config.toml
num_hidden_layers = 10
hidden_size = 256
num_attention_heads = 8
num_key_value_heads = 8
head_dim = 32
intermediate_size = 1024
vocab_size = 8192
hidden_act = "relu"
norm = "rmsnorm"
norm_place = "pre"
norm_eps = 1e-06
positions = "rope"
rope_theta = 10000.0
rope_fraction = 0.25
qk_norm = true
attn_scale = 0.269
bias = "none"
tie_word_embeddings = false
parallel_block = false
init = "normal"
init_std_qkv = 0.0193
init_std_o = 0.0
init_std_up = 0.0193
init_std_down = 0.0
optimizer = "adam_variant"
learning_rate = 0.00222
beta1 = 0.9
weight_decay = 0.078
lr_head = 0.00801
max_grad_norm = 1.0
warmup_steps = 408
schedule = "wsd"
decay_fraction = 0.572
decay_shape = "linear"
final_lr_fraction = 0.02
batch_tokens = 131072
max_seq_len = 256
doc_mask = false
train_tokens = 460200000
max_steps = 3512
dataset = "wikipedia_en"
Each number is 200 + 40 x the weight over its row's rms, rounded and kept within 0 to 999. Layers, rows and columns count from 0. The size before them is the row's rms in percent of the matrix's.

# down: layer 7 MLP down (transposed), 1024x256, rms 0.0565, rows 686-710, columns 0-63
# up: layer 7 MLP up, 1024x256, rms 0.0623, rows 687-710, columns 0-63
down686,085,188,186,133,220,217,184,213,162,196,231,266,164,228,168,245,179,228,209,230,150,187,176,236,176,188,131,251,155,158,289,212,185,228,167,188,261,181,243,336,233,224,229,226,205,136,229,241,134,165,229,202,230,208,274,107,0,207,156,169,163,195,216,209,183
up687,099,197,187,185,170,103,181,188,165,233,246,300,98,204,176,212,201,211,271,175,201,142,243,225,217,181,203,192,239,235,238,186,231,148,208,197,137,152,193,176,166,151,77,237,211,245,145,182,175,199,142,184,215,223,126,196,226,196,167,223,207,201,132,196,195
down687,096,135,176,243,130,162,224,239,145,189,148,150,218,220,234,227,155,199,201,148,172,211,158,210,253,191,135,228,197,185,196,184,255,208,169,208,182,242,212,283,147,207,139,127,211,190,253,187,162,234,230,203,169,180,172,194,39,163,149,223,174,174,231,215,149
up688,094,224,180,206,211,186,254,220,197,200,235,216,186,148,209,177,156,204,230,177,153,170,196,181,291,202,145,166,167,252,199,221,140,196,231,182,144,143,138,206,177,163,178,282,162,196,202,163,247,185,253,133,204,252,217,189,219,82,134,226,251,179,228,168,225
down688,093,234,219,241,191,226,201,260,207,131,159,165,190,271,209,176,171,220,187,210,246,191,122,203,179,159,125,199,211,140,200,161,217,219,222,225,120,180,252,265,76,252,172,151,157,212,194,207,231,223,151,231,183,215,226,200,0,285,210,224,239,172,200,171,282
up689,088,251,215,195,224,248,158,243,231,198,243,270,158,274,171,193,170,219,209,160,243,118,157,134,226,231,159,204,224,202,281,239,183,183,255,226,136,212,162,171,202,179,271,99,177,195,216,196,195,157,165,119,189,214,249,173,205,237,214,108,271,158,222,190,174
down689,082,205,243,188,198,222,195,174,194,184,209,197,219,182,197,220,205,175,172,173,264,210,170,237,231,128,201,236,168,187,177,192,224,141,172,180,171,211,192,238,79,181,214,228,194,288,179,181,182,209,195,216,163,214,186,190,0,162,198,210,130,196,212,210,233
up690,109,197,157,201,144,168,152,194,203,192,195,170,288,221,273,188,173,161,227,190,176,229,207,185,164,312,194,192,196,157,228,250,243,230,231,217,230,162,164,204,167,200,199,249,141,185,206,239,290,193,190,134,260,196,165,266,231,181,221,237,80,101,172,142,236
down690,109,184,205,171,151,200,190,191,217,210,172,247,209,216,198,210,156,209,195,185,205,204,151,207,225,243,150,147,255,211,295,306,242,191,129,119,302,222,181,175,148,295,147,147,178,182,262,215,216,254,206,166,212,148,236,99,220,170,236,126,183,227,262,162,207
up691,090,175,167,228,174,128,179,213,85,199,209,235,245,237,258,247,181,122,247,158,191,219,208,175,159,240,218,153,234,178,185,207,132,184,245,165,185,208,219,241,253,174,193,152,270,243,175,238,189,243,208,198,191,174,191,199,216,213,189,160,273,214,169,205,165
down691,092,172,213,209,209,196,225,225,174,183,272,230,278,242,259,169,275,145,188,199,244,205,212,162,307,237,213,180,199,243,183,170,258,275,197,231,232,214,199,354,176,166,201,229,178,203,247,167,217,268,126,208,195,199,249,192,42,282,173,217,202,218,161,251,240
up692,105,176,167,210,208,143,268,278,182,226,220,205,194,220,284,208,207,197,281,184,197,297,209,166,190,227,161,189,212,216,181,169,218,248,157,180,163,228,89,194,188,199,223,201,203,198,159,219,182,154,212,206,285,253,230,177,232,191,134,249,178,125,174,227,208
down692,103,181,289,264,191,150,196,196,188,182,216,207,199,167,239,162,119,217,121,294,217,190,149,122,174,257,200,215,177,165,163,185,212,275,210,245,163,208,155,227,235,134,250,195,199,178,118,201,157,168,244,199,145,132,174,238,166,258,183,236,213,199,190,249,159
up693,098,242,170,206,225,166,194,178,106,192,234,219,204,220,187,204,164,194,225,202,208,148,185,238,258,194,174,166,237,232,215,278,199,174,258,213,193,176,171,178,151,220,161,205,208,200,125,137,214,158,208,152,250,271,190,173,243,204,223,171,228,219,237,158,205
down693,096,172,172,191,162,124,161,144,254,127,172,183,273,175,194,214,222,255,243,217,195,107,233,237,245,206,107,237,216,195,159,184,260,177,221,217,137,188,164,237,172,195,175,192,148,164,161,175,181,153,187,222,178,269,113,163,105,255,255,193,182,167,236,166,184
up694,083,224,222,156,222,173,242,131,198,253,153,180,229,140,150,228,167,198,241,211,153,148,208,192,262,219,217,172,189,193,184,203,203,251,185,227,228,142,186,230,153,139,240,113,135,157,241,204,213,252,263,218,227,212,293,238,191,245,279,126,258,179,136,140,193
down694,077,150,123,234,199,210,191,150,96,221,144,218,213,194,212,163,214,158,163,144,138,295,149,225,196,201,206,153,152,149,171,189,172,185,224,133,185,181,194,344,218,222,198,160,211,282,296,190,135,158,247,165,163,174,185,163,206,216,139,113,177,207,233,222,211
up695,114,196,174,155,194,153,192,163,209,227,186,253,277,209,281,215,168,145,253,226,216,169,207,153,200,198,227,139,161,172,214,267,217,137,241,186,180,174,132,187,138,180,171,198,169,218,216,210,222,208,126,231,213,248,253,183,213,133,248,153,217,261,190,160,182
down695,110,175,217,247,212,158,199,126,224,224,217,214,166,184,238,226,201,149,219,238,207,209,193,185,255,248,213,197,245,229,217,223,184,214,199,251,219,234,207,228,134,163,172,216,165,286,244,185,204,133,140,245,232,170,253,233,199,136,105,150,213,231,168,161,204
up696,105,188,147,230,190,198,185,160,241,203,221,203,217,198,135,164,200,185,133,162,209,189,254,204,210,232,218,151,165,256,271,208,223,209,157,184,268,225,211,182,191,150,183,228,209,251,206,203,192,224,234,174,230,211,223,252,217,241,215,253,244,225,187,170,205
down696,101,208,196,225,179,231,204,173,255,240,188,211,200,136,203,218,194,212,264,219,107,211,229,193,142,203,177,203,98,253,168,235,288,169,206,178,124,100,203,163,140,189,220,209,241,221,234,215,204,218,223,254,181,184,215,177,205,286,173,174,144,179,251,217,132
up697,098,197,130,227,221,184,172,212,226,213,289,180,198,257,233,260,169,187,178,194,154,206,222,105,151,173,224,156,216,220,167,237,208,234,302,213,205,157,208,147,166,168,140,201,205,178,202,153,250,211,197,191,253,262,216,162,221,148,168,207,218,148,167,146,212
down697,100,199,162,216,198,258,228,172,214,170,199,254,199,232,264,151,229,242,186,141,223,262,247,194,217,200,185,300,267,251,215,197,237,247,184,152,202,216,194,258,195,164,170,181,141,200,208,155,198,224,247,212,162,147,211,137,86,224,197,273,271,208,174,245,179
up698,086,265,201,193,182,253,200,188,223,233,232,168,227,256,138,230,165,214,215,195,191,125,200,152,209,180,160,172,179,223,222,264,121,88,193,224,177,191,193,226,201,185,199,180,210,214,211,262,298,231,231,196,193,285,215,209,194,196,160,218,217,165,143,186,193
down698,083,224,218,175,237,250,166,177,197,194,187,220,195,186,211,188,245,204,165,196,180,179,275,231,171,248,254,206,217,197,239,199,223,210,244,136,228,268,187,363,148,225,196,256,160,182,208,157,183,197,173,187,214,130,173,167,0,257,206,175,178,253,265,193,183
up699,093,232,177,172,191,179,200,292,195,154,236,116,161,225,298,265,196,206,176,193,149,210,276,187,167,128,272,152,175,221,186,248,185,157,244,187,163,177,172,141,145,158,147,203,227,155,215,230,168,163,234,168,189,221,217,239,204,157,125,180,206,163,164,172,212
down699,094,261,141,273,230,203,246,255,241,217,216,194,127,185,185,211,109,185,181,160,190,214,292,197,214,188,169,183,270,227,208,226,199,241,191,223,161,259,184,124,177,209,175,213,200,187,181,187,127,149,219,211,223,220,175,225,196,201,260,148,229,205,179,288,175
up700,102,233,185,170,160,146,122,228,160,227,153,232,187,250,239,197,233,176,204,204,147,204,240,265,252,227,213,180,227,181,181,170,247,224,188,176,152,145,202,192,202,163,167,158,155,180,214,223,238,135,244,172,222,186,182,200,223,255,212,168,188,238,145,183,216
down700,098,238,204,189,161,124,209,239,244,224,190,145,153,265,160,274,189,223,157,153,257,223,173,153,174,183,225,175,198,224,153,212,205,221,227,166,242,246,145,205,218,246,187,245,211,214,273,171,176,73,211,238,155,216,243,232,198,193,167,231,217,183,160,202,227
up701,100,222,226,205,198,173,225,175,168,228,191,223,228,169,216,202,193,155,235,162,234,211,227,222,168,332,220,221,232,224,174,203,279,256,168,238,194,251,199,139,153,224,213,150,167,196,221,216,138,196,226,229,246,191,243,173,232,243,196,151,237,138,183,222,162
down701,108,239,229,236,243,270,147,188,120,168,274,180,137,198,151,231,203,289,140,190,115,116,174,129,205,152,190,162,197,255,235,148,235,251,202,205,222,220,187,263,147,194,140,222,217,184,258,231,206,215,80,127,86,224,167,150,155,225,194,231,205,185,223,215,195
up702,098,217,189,196,215,178,203,182,225,188,208,245,180,182,239,198,172,184,239,176,253,166,248,230,122,161,210,210,212,212,245,241,160,133,234,255,254,190,265,195,187,198,174,249,151,218,147,235,179,130,188,269,191,211,229,138,228,175,152,170,248,249,166,199,225
down702,090,223,183,182,257,251,187,158,255,175,212,171,219,197,175,272,181,224,248,245,209,195,193,176,153,187,262,185,232,181,128,188,240,175,214,135,218,159,144,209,170,102,234,279,224,181,176,250,187,247,214,214,202,298,132,193,200,224,228,174,166,161,217,228,290
up703,097,274,193,164,215,209,244,240,176,216,243,158,171,246,258,223,197,187,172,172,137,197,224,180,240,201,221,183,252,221,156,265,208,123,146,212,213,148,142,202,151,204,178,215,142,196,191,196,180,177,226,205,131,162,235,155,226,222,157,227,259,256,128,210,226
down703,093,197,212,155,239,193,200,153,229,220,208,217,193,178,193,169,261,182,190,236,212,176,255,215,217,200,195,178,231,192,187,196,140,116,217,166,199,194,124,267,120,202,169,175,205,182,177,228,229,179,165,236,194,181,263,184,0,263,208,172,205,199,234,222,124
up704,103,170,208,234,169,155,202,254,265,263,229,147,173,178,175,215,179,173,218,155,248,216,279,200,193,201,204,186,258,212,236,212,306,226,216,284,128,82,227,166,215,153,201,287,240,203,251,292,201,168,136,214,248,247,204,161,204,209,181,146,159,234,186,154,143
down704,108,207,195,175,147,168,256,202,193,194,144,146,238,214,217,165,188,230,192,149,152,187,110,194,215,195,138,122,259,198,211,145,165,231,193,147,205,196,146,194,206,175,134,154,193,264,198,230,221,188,234,263,244,205,216,239,443,203,138,190,149,181,211,198,231
up705,090,166,96,205,257,204,178,251,236,196,189,297,222,192,210,260,184,156,169,203,165,183,225,204,207,267,263,200,161,123,202,245,141,183,197,219,174,162,213,207,143,193,272,174,258,217,230,178,186,134,182,176,195,232,256,131,215,213,98,197,245,146,146,137,182
down705,081,277,149,206,260,223,204,245,172,292,242,175,181,123,212,128,150,204,243,187,245,152,210,167,244,165,281,284,266,223,194,198,238,229,194,143,207,153,187,377,179,221,155,251,124,212,245,179,219,193,278,194,161,203,205,193,62,242,186,226,211,156,204,175,180
up706,109,262,148,212,175,146,208,214,123,254,162,199,269,212,209,239,181,252,251,160,240,155,283,186,189,280,181,211,242,196,149,231,165,245,216,171,231,170,166,141,163,141,274,192,170,202,270,177,149,208,152,182,250,261,222,223,200,203,217,180,224,200,163,163,168
down706,117,195,158,176,181,224,165,154,190,175,149,160,240,238,228,253,191,166,216,257,253,206,220,172,210,211,194,186,198,206,230,205,193,222,187,211,248,174,214,171,178,175,178,169,203,215,218,233,239,194,209,295,247,142,197,171,512,243,207,167,168,176,293,210,195
up707,095,228,164,155,169,174,146,159,172,181,213,210,236,199,289,283,126,160,218,184,205,279,181,228,160,190,211,194,271,193,225,251,243,165,295,245,213,165,156,198,192,161,205,266,174,127,225,180,146,173,146,157,269,251,235,228,224,213,236,213,115,198,205,179,164
down707,097,177,218,267,174,177,260,183,257,203,201,149,188,224,226,156,178,194,214,214,155,142,252,192,205,175,183,196,181,225,145,234,237,209,182,196,175,216,219,87,248,165,201,203,185,222,203,251,239,167,230,192,149,135,223,266,286,222,224,191,173,166,161,245,281
up708,113,211,217,176,239,153,225,217,223,212,189,210,178,181,169,223,211,192,167,195,168,174,208,154,253,211,175,166,214,190,226,217,216,255,210,205,216,211,139,164,185,206,187,204,133,166,244,262,238,188,201,115,238,202,276,306,228,188,235,199,206,268,233,234,183
down708,111,179,180,238,192,196,237,267,239,288,120,202,232,201,216,200,177,197,173,176,221,199,219,214,170,193,170,220,100,214,224,272,149,196,224,197,195,169,156,184,209,96,277,180,226,152,238,191,223,233,264,228,122,195,147,179,198,193,206,195,244,243,194,204,180
up709,109,218,127,160,199,161,121,187,226,182,162,155,198,168,317,211,189,177,234,164,262,182,246,216,140,203,152,132,198,190,185,193,257,282,200,180,257,154,145,169,193,208,198,203,216,190,206,250,203,204,214,128,225,240,163,200,214,210,190,214,247,140,181,137,180
down709,113,171,191,148,218,174,201,190,200,257,193,223,191,200,292,221,184,141,252,246,240,177,202,192,232,180,198,215,110,226,200,262,177,243,192,202,167,168,174,97,197,273,150,194,141,160,198,187,225,165,210,168,244,189,157,197,479,156,214,201,166,181,229,201,198
up710,094,239,191,169,288,178,182,138,223,172,133,195,187,147,159,229,132,172,204,125,245,154,219,168,150,194,267,225,194,173,249,206,154,229,146,276,226,182,202,178,144,211,177,179,171,181,170,170,204,253,235,166,223,176,136,266,265,276,210,160,218,216,221,266,262
down710,091,198,224,150,224,181,237,154,156,187,190,218,190,230,200,210,215,220,242,210,148,205,159,193,165,108,186,241,176,188,300,187,114,185,178,175,169,171,245,260,208,197,107,161,175,212,225,182,222,243,230,174,215,232,165,247,189,119,204,220,103,231,237,273,181